Weights of a small GPT-style language model, trained from scratch on English Wikipedia: rotary positions, some layers without positions.
Each number is 500 + 40 x the weight over the matrix's rms, rounded and kept within 0 to 999. Layers, rows and columns count from 0. Numbers have three digits each.

# down: layer 8 MLP down (transposed), 1536x768, rms 0.0179, rows 941-971, columns 512-575
# gate: layer 8 MLP gate, 1536x768, rms 0.0227, rows 942-972, columns 512-575
# up: layer 8 MLP up, 1536x768, rms 0.0219, rows 942-972, columns 512-575
down941:553565488510505521436472513458503565498480567432458562575502466527464532456536491501446533515452518492542479538454488497523483506505533449449437488506485484490442519457505514486431556486464584
gate942:521489561474446468466510521472430552490474501540490592513475551436488516471455456539463475538482492527422521456547419514526478467490527551562514562462452529414521498504460500489475587483415528
up942:469513502473493425427534519500475537487481489464476485520485498471488472526515448509492410489466482555489503493541533446501431452499519532491534549487544476492457492485499536510514479489553464
down942:480537611523533392441494491561463454471502523450500450539469470482531539490544497498512453546477503493542506502514486520500478438474525517445489571484513573408547437533504489458447556494526521
gate943:493518512403499522529504472508466432490547503545470441498578532484511564485511475527499484488445533561480494512528480544485457477448462564416488505499478493472472449510502485491492561451544482
up943:560532465454491527479484456485521512431512491470547510440454584502567554531482394589532580524437503530477546480483514515486431518496503503474548440402468501445510503501476571418464539485442445
down943:517494557502472550480535510514528543497406458452532409509463521529475513523496501522508550444490465498527458548529498486507529555505513530512516512439505539495455470536519519625492511475481482
gate944:466522484457484472447529472503463402547517566432533532528462465539498506451430475552467585492434541528508480470485464513518535472559553561455489455557522563541507495544483510479506514548537499
up944:483469470503552482464452498527478444489538486506453494557526415487467516449499598495479486509505503481445490495429491486486567512459474490451527508520450476556448520502549519455548480510542565
down944:515481509508517489542430458480534554486447535512481505407485543530538497534511552555513519531485529483514536508456554597488519539575526567536524498460547515527508505490453501563455560489579447
gate945:499533513544478537523446472444536537548481459542557502439531462581472517458489555477540545369467477558500518407571471518490511507520476522497456511509443457519554503534506449513512546479526466
up945:480509485540474510431556480475447477498506520457510459467449555518490470508513542558574519542446472512507500522486546468551514638498439452495523476472542489532542529565436496548453572478413526
down945:473576500456509478436552518442420478442406555489521556547492492524528474508470437547494507465422499527525511518510397496551509511560478500492525479427531490462503472526454524565466470521528549
gate946:465443466503519523529458524500502499512502515465526501534607525507564450473532523489503459438501507496488485585464590526551561503580524493499468543540573482603507430486531503497412492600590609
up946:507421482494435479461441483530388435510490470465553528509510500547514476520501454502484575521439421488541434530557487480563460429425455475439493505567471573516525515534536494492537497504590467
down946:570420489566529527431536535515485420470474574516599485455498506484475499496518502533488564474448499541528440550501452430470542531506489503494563524476494526568501500493468471485491493455497514
gate947:488556538491474467492485483561494519498563501450489536462442568508518524486515500564554473510554507547551527460491516533457475510498467451502469479410434504490535505526486491440553568567514496
up947:438448518502489442467434399516523520528493537503517465503491473529440462498504448517491453509534498432567487490444478449516478466538511459426522539433466513502478470515537526536488536569443499
down947:487513487490515485453490543503529456481495460542522566529524591545486469464408494533501535476509415505503506485445467435515581519528552497431457505551575512442513544612442594469477479463435555
gate948:535476506517521571552387500510448478470409499470494422510490531453505473504486556507449518492476521512524520534556486560502469449495461526501513546547514508478505487549472438500472450499514547
up948:556499484519547479536462451480512476540511489530506526493429478444503484551451548487501533498515493419533510546475503555499527522486499593505499538448464612542443449508535489461473507497522497
down948:508440480523493520528431522518471487464505464498532450475427479534513585508498514495493550478487492536481493511531508521506456527509441507450492505499512518567529463490562488496494493513521446
gate949:459460552420519620526573493445556567540545458565418559442528520463539521469487496492557455528541546549671542478521483513455444528525444467602576566456508522548498435489444493449538540466548497
up949:502458575552494532478495492474427486469485528545550524436533570503414459451470543471489543536502486513440506480475508502422486547506385526525438522532515506449507529555564481464462495519432500
down949:533392488488496501479536427504542537499480525537465469492439519452620473533493480547569510386525515508564488458495521504378525526543449548512489468496466503550462456431522527486426536408444530
gate950:468451552487518598567476427503405599588495489441438425501467562495492473486538493535466495528483515466463542484428494492553507569421500537527521532499499512473436575495483521511540505490468497
up950:443488510510491449516490495547490481546577515550449497450496500473492486429485465552457463519546547531491481466530527471527455522528476508475509537476555442517495450410409447455505516449472524
down950:462519521347468483495460495436469452489478460553451524469513462477576549475485490568580522489541503567522501535507569483505476510540466490458421464594487532442515510519492505529546462555509506
gate951:481483463502550433473518476467543439559503512510403483462500536511436514537423496516522513485516555560494537437511422455474485475477486546553472509527506442450528564503503517472442520401489463
up951:494505524480465510519489501462605521503497462491474497487463529442522497484503585554552501509471482468493550457485438479560527519465428415485526500492440537503454495474495530502496528464514489
down951:488524521500517536489507478494448485535526493509446455515570504478482473549449485540423504505453477563489498458527498491536467484472516525376517500498520448504527516547487545477516502486464516
gate952:538452508546491451474510494525505503497418533559459495518504513566534426480494474505485535512481549431494483508465472562493485460526497473457545428480499488528485539488458506478495511439516461
up952:526553511500505553507526481453506432523452521562471535492533488447518508470511512487426455479512501520459514561473531558523442434468482509466473558505499538470540571475557538490515533488491541
down952:498513527522476483474536534474547605474507477488508462481490491560507535487573481541573486517537471518473448445545441473474521546501461489457491470496433445511505445507482470506444483524495504
gate953:471537519460451471489430533584495469464531469428621475496528529484488514548448429556437429524536461487515565491508464478443548471461474556503478454474466470496463487621495497501464536558522465
up953:483498417505524511478578515510420485473544499529488526486445442431488554500520516460574559465495528468500474563564493502500574512503464497500561486547505474493544480490542488521457479493489518
down953:492511579546524540533532481463471526495476514507539444540549539488446529607487511520490478563460509486515520450481548519487500547523457552503503448502448482485516577546468492432462582547504466
gate954:474560497581523425465567525485535516556514562407475469485485512553488510439469501459521484533504455493456575493467529508471393496589492525467425473419614488466503505523503561438543529499559515
up954:565522519489456490509459521431568548540516475552422486522482581508527454588453506471491526520548613508501477459464429449535515485460446565459494414493513441529539527493485513464542523565447514
down954:510485475491602490594481520527471456518550498473545470518531521546522563531542548483455485469524504548492517475544538520521508547491521549428406516521460471482583517573518554539507493471441535
gate955:393427498525466563543461436482449533509458483452446484479501481485524467446525502455459466474460490497523471585506507512514496479404463503472422495536473484521496489467525532535561528443478544
up955:475470470512479503468514503513449521460534507473442444540516462439531462470538509474504523610499543530450545549497536464556426482460514536545572474569502531438461500476575442565542505475484475
down955:543473530508431547538506512417512535483493491489506502519533548541472497422498518472449524508494498501515577518443516595527511452517531549551515474500479440482500502541523550585508491519490484
gate956:413514536498555596440630467540472526497480523514443493555529549509474483501472455430482404545507479483432497503431547489517455477555529477499475460544532487531463507511406518532525524565460414
up956:447575443499479451488578492467514438385592437469468493491511483508543516432554536528555553472518562504494532473500483429535445528483508548574470473529517557435541494500461510537431517538551503
down956:560555451457539453544464566447567527512508450520510479533477491471480550482472511523442545492494488577480451497515504511525521498498501454443432491501479462490457427467552470457477478511502501
gate957:512504482495482503637483526514521497438508447506542535465480512482569497596523520458475489480485479548497533481564524480481553455473501524469481434489488401469480479497449504470509461436502493
up957:550538411530513467497545485485477525559503434495547537500517432474580527457492500503460456524510494440536492410468491573541584515509543472548471487549505471502521482511441513437541414519492525
down957:438531568553526530564472502515480488475472540480446560490387506445532462541455502497514479413494588536487500529528433431512453529418485476476473404535533479513520480492460553529474448526449519
gate958:500456479547550493452578504401450491487524432526452479485498486494498531482501482505423594560487522471447527450502409466511508507508532504511499512489546453599506442490470541550539573471529542
up958:520530487530436535457495539542511462558495435516442416463515516510573503494472468527527556472566469441533558534494515457578435450428482487519511514638508476494464533456414508486538543427507525
down958:507472481497454544453545453431576468523513525558508504465495495495471524517512524527556491498515452534432505456514410548574460481456601498439561534522499464583529464470435414592504488453497535
gate959:479484473478450519532470508452494488534474529544469524545519562473464478543537526515479500474512392520507455575590532463498456569505506505387386538543547510493558491499495525424524479451503449
up959:450573451551525516484536581526497466537558569480464492523520506564469585483469474581548511484455505456486480522426512559543496492524490497427489516465503476487500541507509585550492482479540585
down959:498549497487512458561475467551489499488545473450501460524488518444475534513531543476494452510455514504440522459470537541461524495456459443550496598449513564547505411480485489520438510459496499
gate960:559500464535504581519546559530522600490506532492569491492477507452535494571494496461507483516459437533468510478492485528511453452506496447574562453484506557462506500509499502473465487525519583
up960:455487489465535423473462477495435490479521463535523458435501417430547530489496502478446520407465508541560449471560502486571514503525472490470423478481494505509468521475451438506465518565487412
down960:490432489526488470526481487501574390459527426481478504507509488502456468492520474539514556515500416567497501546424522546490501522541495504482464472464575481512491478490458554503533582522453470
gate961:511521463529483410558550483577525498527497499539559456548492560505473445531470459482493551557488478542435516531552505462498543501463526509498486509440487499472504480467531509497556477465539505
up961:505484489387485480499482536491522461540504540492544522484456534518479478475429539550421484471520414529442493470471452512451504436410509448564486523497496485488528488482439527533496496506525441
down961:479463510572525493478525565506491457458479485493471523485497538537517449562492540554488470394463443514468520501476523494545526538459501497574477454502532439427461506504467527562463543529551475
gate962:481517532531449477534441420510530479507569495492441456469517476528486530483536467617506523543528505529420498569463468480443518512468530528565542540439529488557475513518499481504489476477530530
up962:527386484534478446477528539478439525512434469456392527485483438480531360512519539431521534462480561428525437509535466430502508514559444447573508460494521492496593481470494552500525482494507496
down962:543483524584495620475386482522517485476583549507411474549498411491564507467457429512523533558515531481480502515504498534496462485478487485553458464473530476512511515465528520517418451521465496
gate963:497495504460522445486570428499491560479498467447437507506488560454456480546521539476403494403500470440396570489560490524463431434553507460513402480501498494482478535496470558491504562537403626
up963:489496484479484409415573496453587545524430439540507505460479474529570504547486493557555578579501551565500535502498432481461447487487533573505555502443473507529467478446543550532556526438525528
down963:505441540577461493442494501590516474448446539469485486463449542553474527531450437567493452508424510510512565581425484402456468528557569517487573524508540574400528538496504570525517522464474528
gate964:473529427510555476583461435482521515514468563453413545444478422482449489552442559519513485486527532527451513538530495558438477528549600504563450517509547542505487495451543504544522540476485542
up964:516517409488616476573487500559526512510535514433534415436396473519503474513562501477485450525446534511524496536543496461464514518477509471528463501560529529527538461533536437477510520511455427
down964:527465505495477433516498483502510550456508444522441548544497529530489504479491440519463454491580525497481571445481550445499566486545512511514528456483510491520521536483475490503507450504517492
gate965:448512523490532529494556463526480469506546467507454545552589527479532464541454491566498518531474467533508503509451452573505549502499539471520466490489533555479518498505529523461521519481543455
up965:540536489528493535503551523526433433496449519524509543529511460514471484509440450479521553487548431537495576450485401520543488508499558506513498446538439541512502483536412496437588505483555480
down965:456454460500481488454489514505506576481448523529447464519519510505527473483508493534549436446513509466552497513493552504458477488497422448515535539464419504502520495506466545465545433436609472
gate966:466544462514489492473531502540514530484490483416464394487521505484471563423427517495537562484499472491548519476466529535474487449472538486531428522519501561478508487591458504556439507528521538
up966:454482526432525459444475455489457500538550465531575470543514498472465504491548528542464511538499480440507437449521575474480452517519486507508559445597424435528499535513468444566534556574560472
down966:514534561479495466515492479477524560539515492434447536460546433470455490519469498434450514545514433519479536509506493476518539526491591435554532502489541455503484521412500514493571544410526481
gate967:487500492517500529572478504521534495531515541448474541521559503514519461527513539563470520552509477579479565543496510544473541477495438606461489441546485583506516439523492474425460509519509521
up967:514532479470527492510515434467543495553448461433481538511519470540529440464452562495469536441567547578476590479526532517464490495460554577474495458566567483542510561488511451449533581464515532
down967:479476537511427468455516473466513507418547507512459468509465499559478521515530466500459518435489525507549497520503590475441475487416499428446544491498576481555441537556543451423489518473496434
gate968:482437481508511528501501471523444473520554468490597478451476530499520534474514520505479432473489499592496450457592502499421464427490545530453487542439528482481547541515491465417465415514554481
up968:456490468455402414426560495479514448487477587474477527500529464490495581562475454547473469416537507496602551550479566433576486461483471509536540495494499501541450521493526532543462563462522531
down968:532443519550451555443560488527483547514539578524540447493472559571504458415418547507497487479528511528489515450453470579561503489521521489471484587502531478447469441621448471424498487533557457
gate969:498490588463527539425485542518450570533499519502428491566552552451537531520502481425485550539485469524478559458495479528516506519530428521552489573517423503458461474486393498579517555443501565
up969:540495462506492447500560470476479486476531522494508552459464459480399486466504548484549521508451564478572499492454460506521465536549523467501496524498504480548596436554562492480504460507398446
down969:422542452479506558540436455485452451535499442494590495478524507510610447527485461477493425521499548500510396511465482461441469496501559493479409492514453492515549514471559549448583488555475502
gate970:519521525509490487475468516501532499555416503482432407521561493544468566494512402511508545496511458478519452516475545444389470480513514489486542484480511485513530498570522513530476524548580466
up970:517462519458504461438497515459438521507536493465438508503535536414488465520466507450509461513460496523610458565519451531495478534469540427419521533507492535485494471581437551456500467430482439
down970:528544501559508485541520477498448542536607531474501478580564478587467482456519430496481554585469467478536548509491538466524558502505522410577527482477503486577480420429505508517509541495488574
gate971:575529437520441570501482525441465537493473553565483481503483476510453497516505475522510524480499462507510425453545520492572549458488494487553496500502500490550485532537500530575565534477475535
up971:499513520534600523484492485545494525468481493476513471472458516466493439507529486473455389538467479493510523574503581512507492414498499466460455472544518484513485506472510550471491546485509461
down971:485510523446503509512583489424520519591450482486500491556474513444499449466424589450555447569564528412457569456513480502544488549558461498585501571505517436480441518613502458488480499493530546
gate972:517512528502516476504528538475474484493499523482523522492467521506537470527471481469468513477528457574474553499457499462494497531473471583597493482451581549505465488470471501562496533505461562
up972:536493519488520580507535448428506487481517519569488526502536504522431506516477456468546480531496475526486479495495529480494500480554493522554500497459482533526477446519558493544486520561513578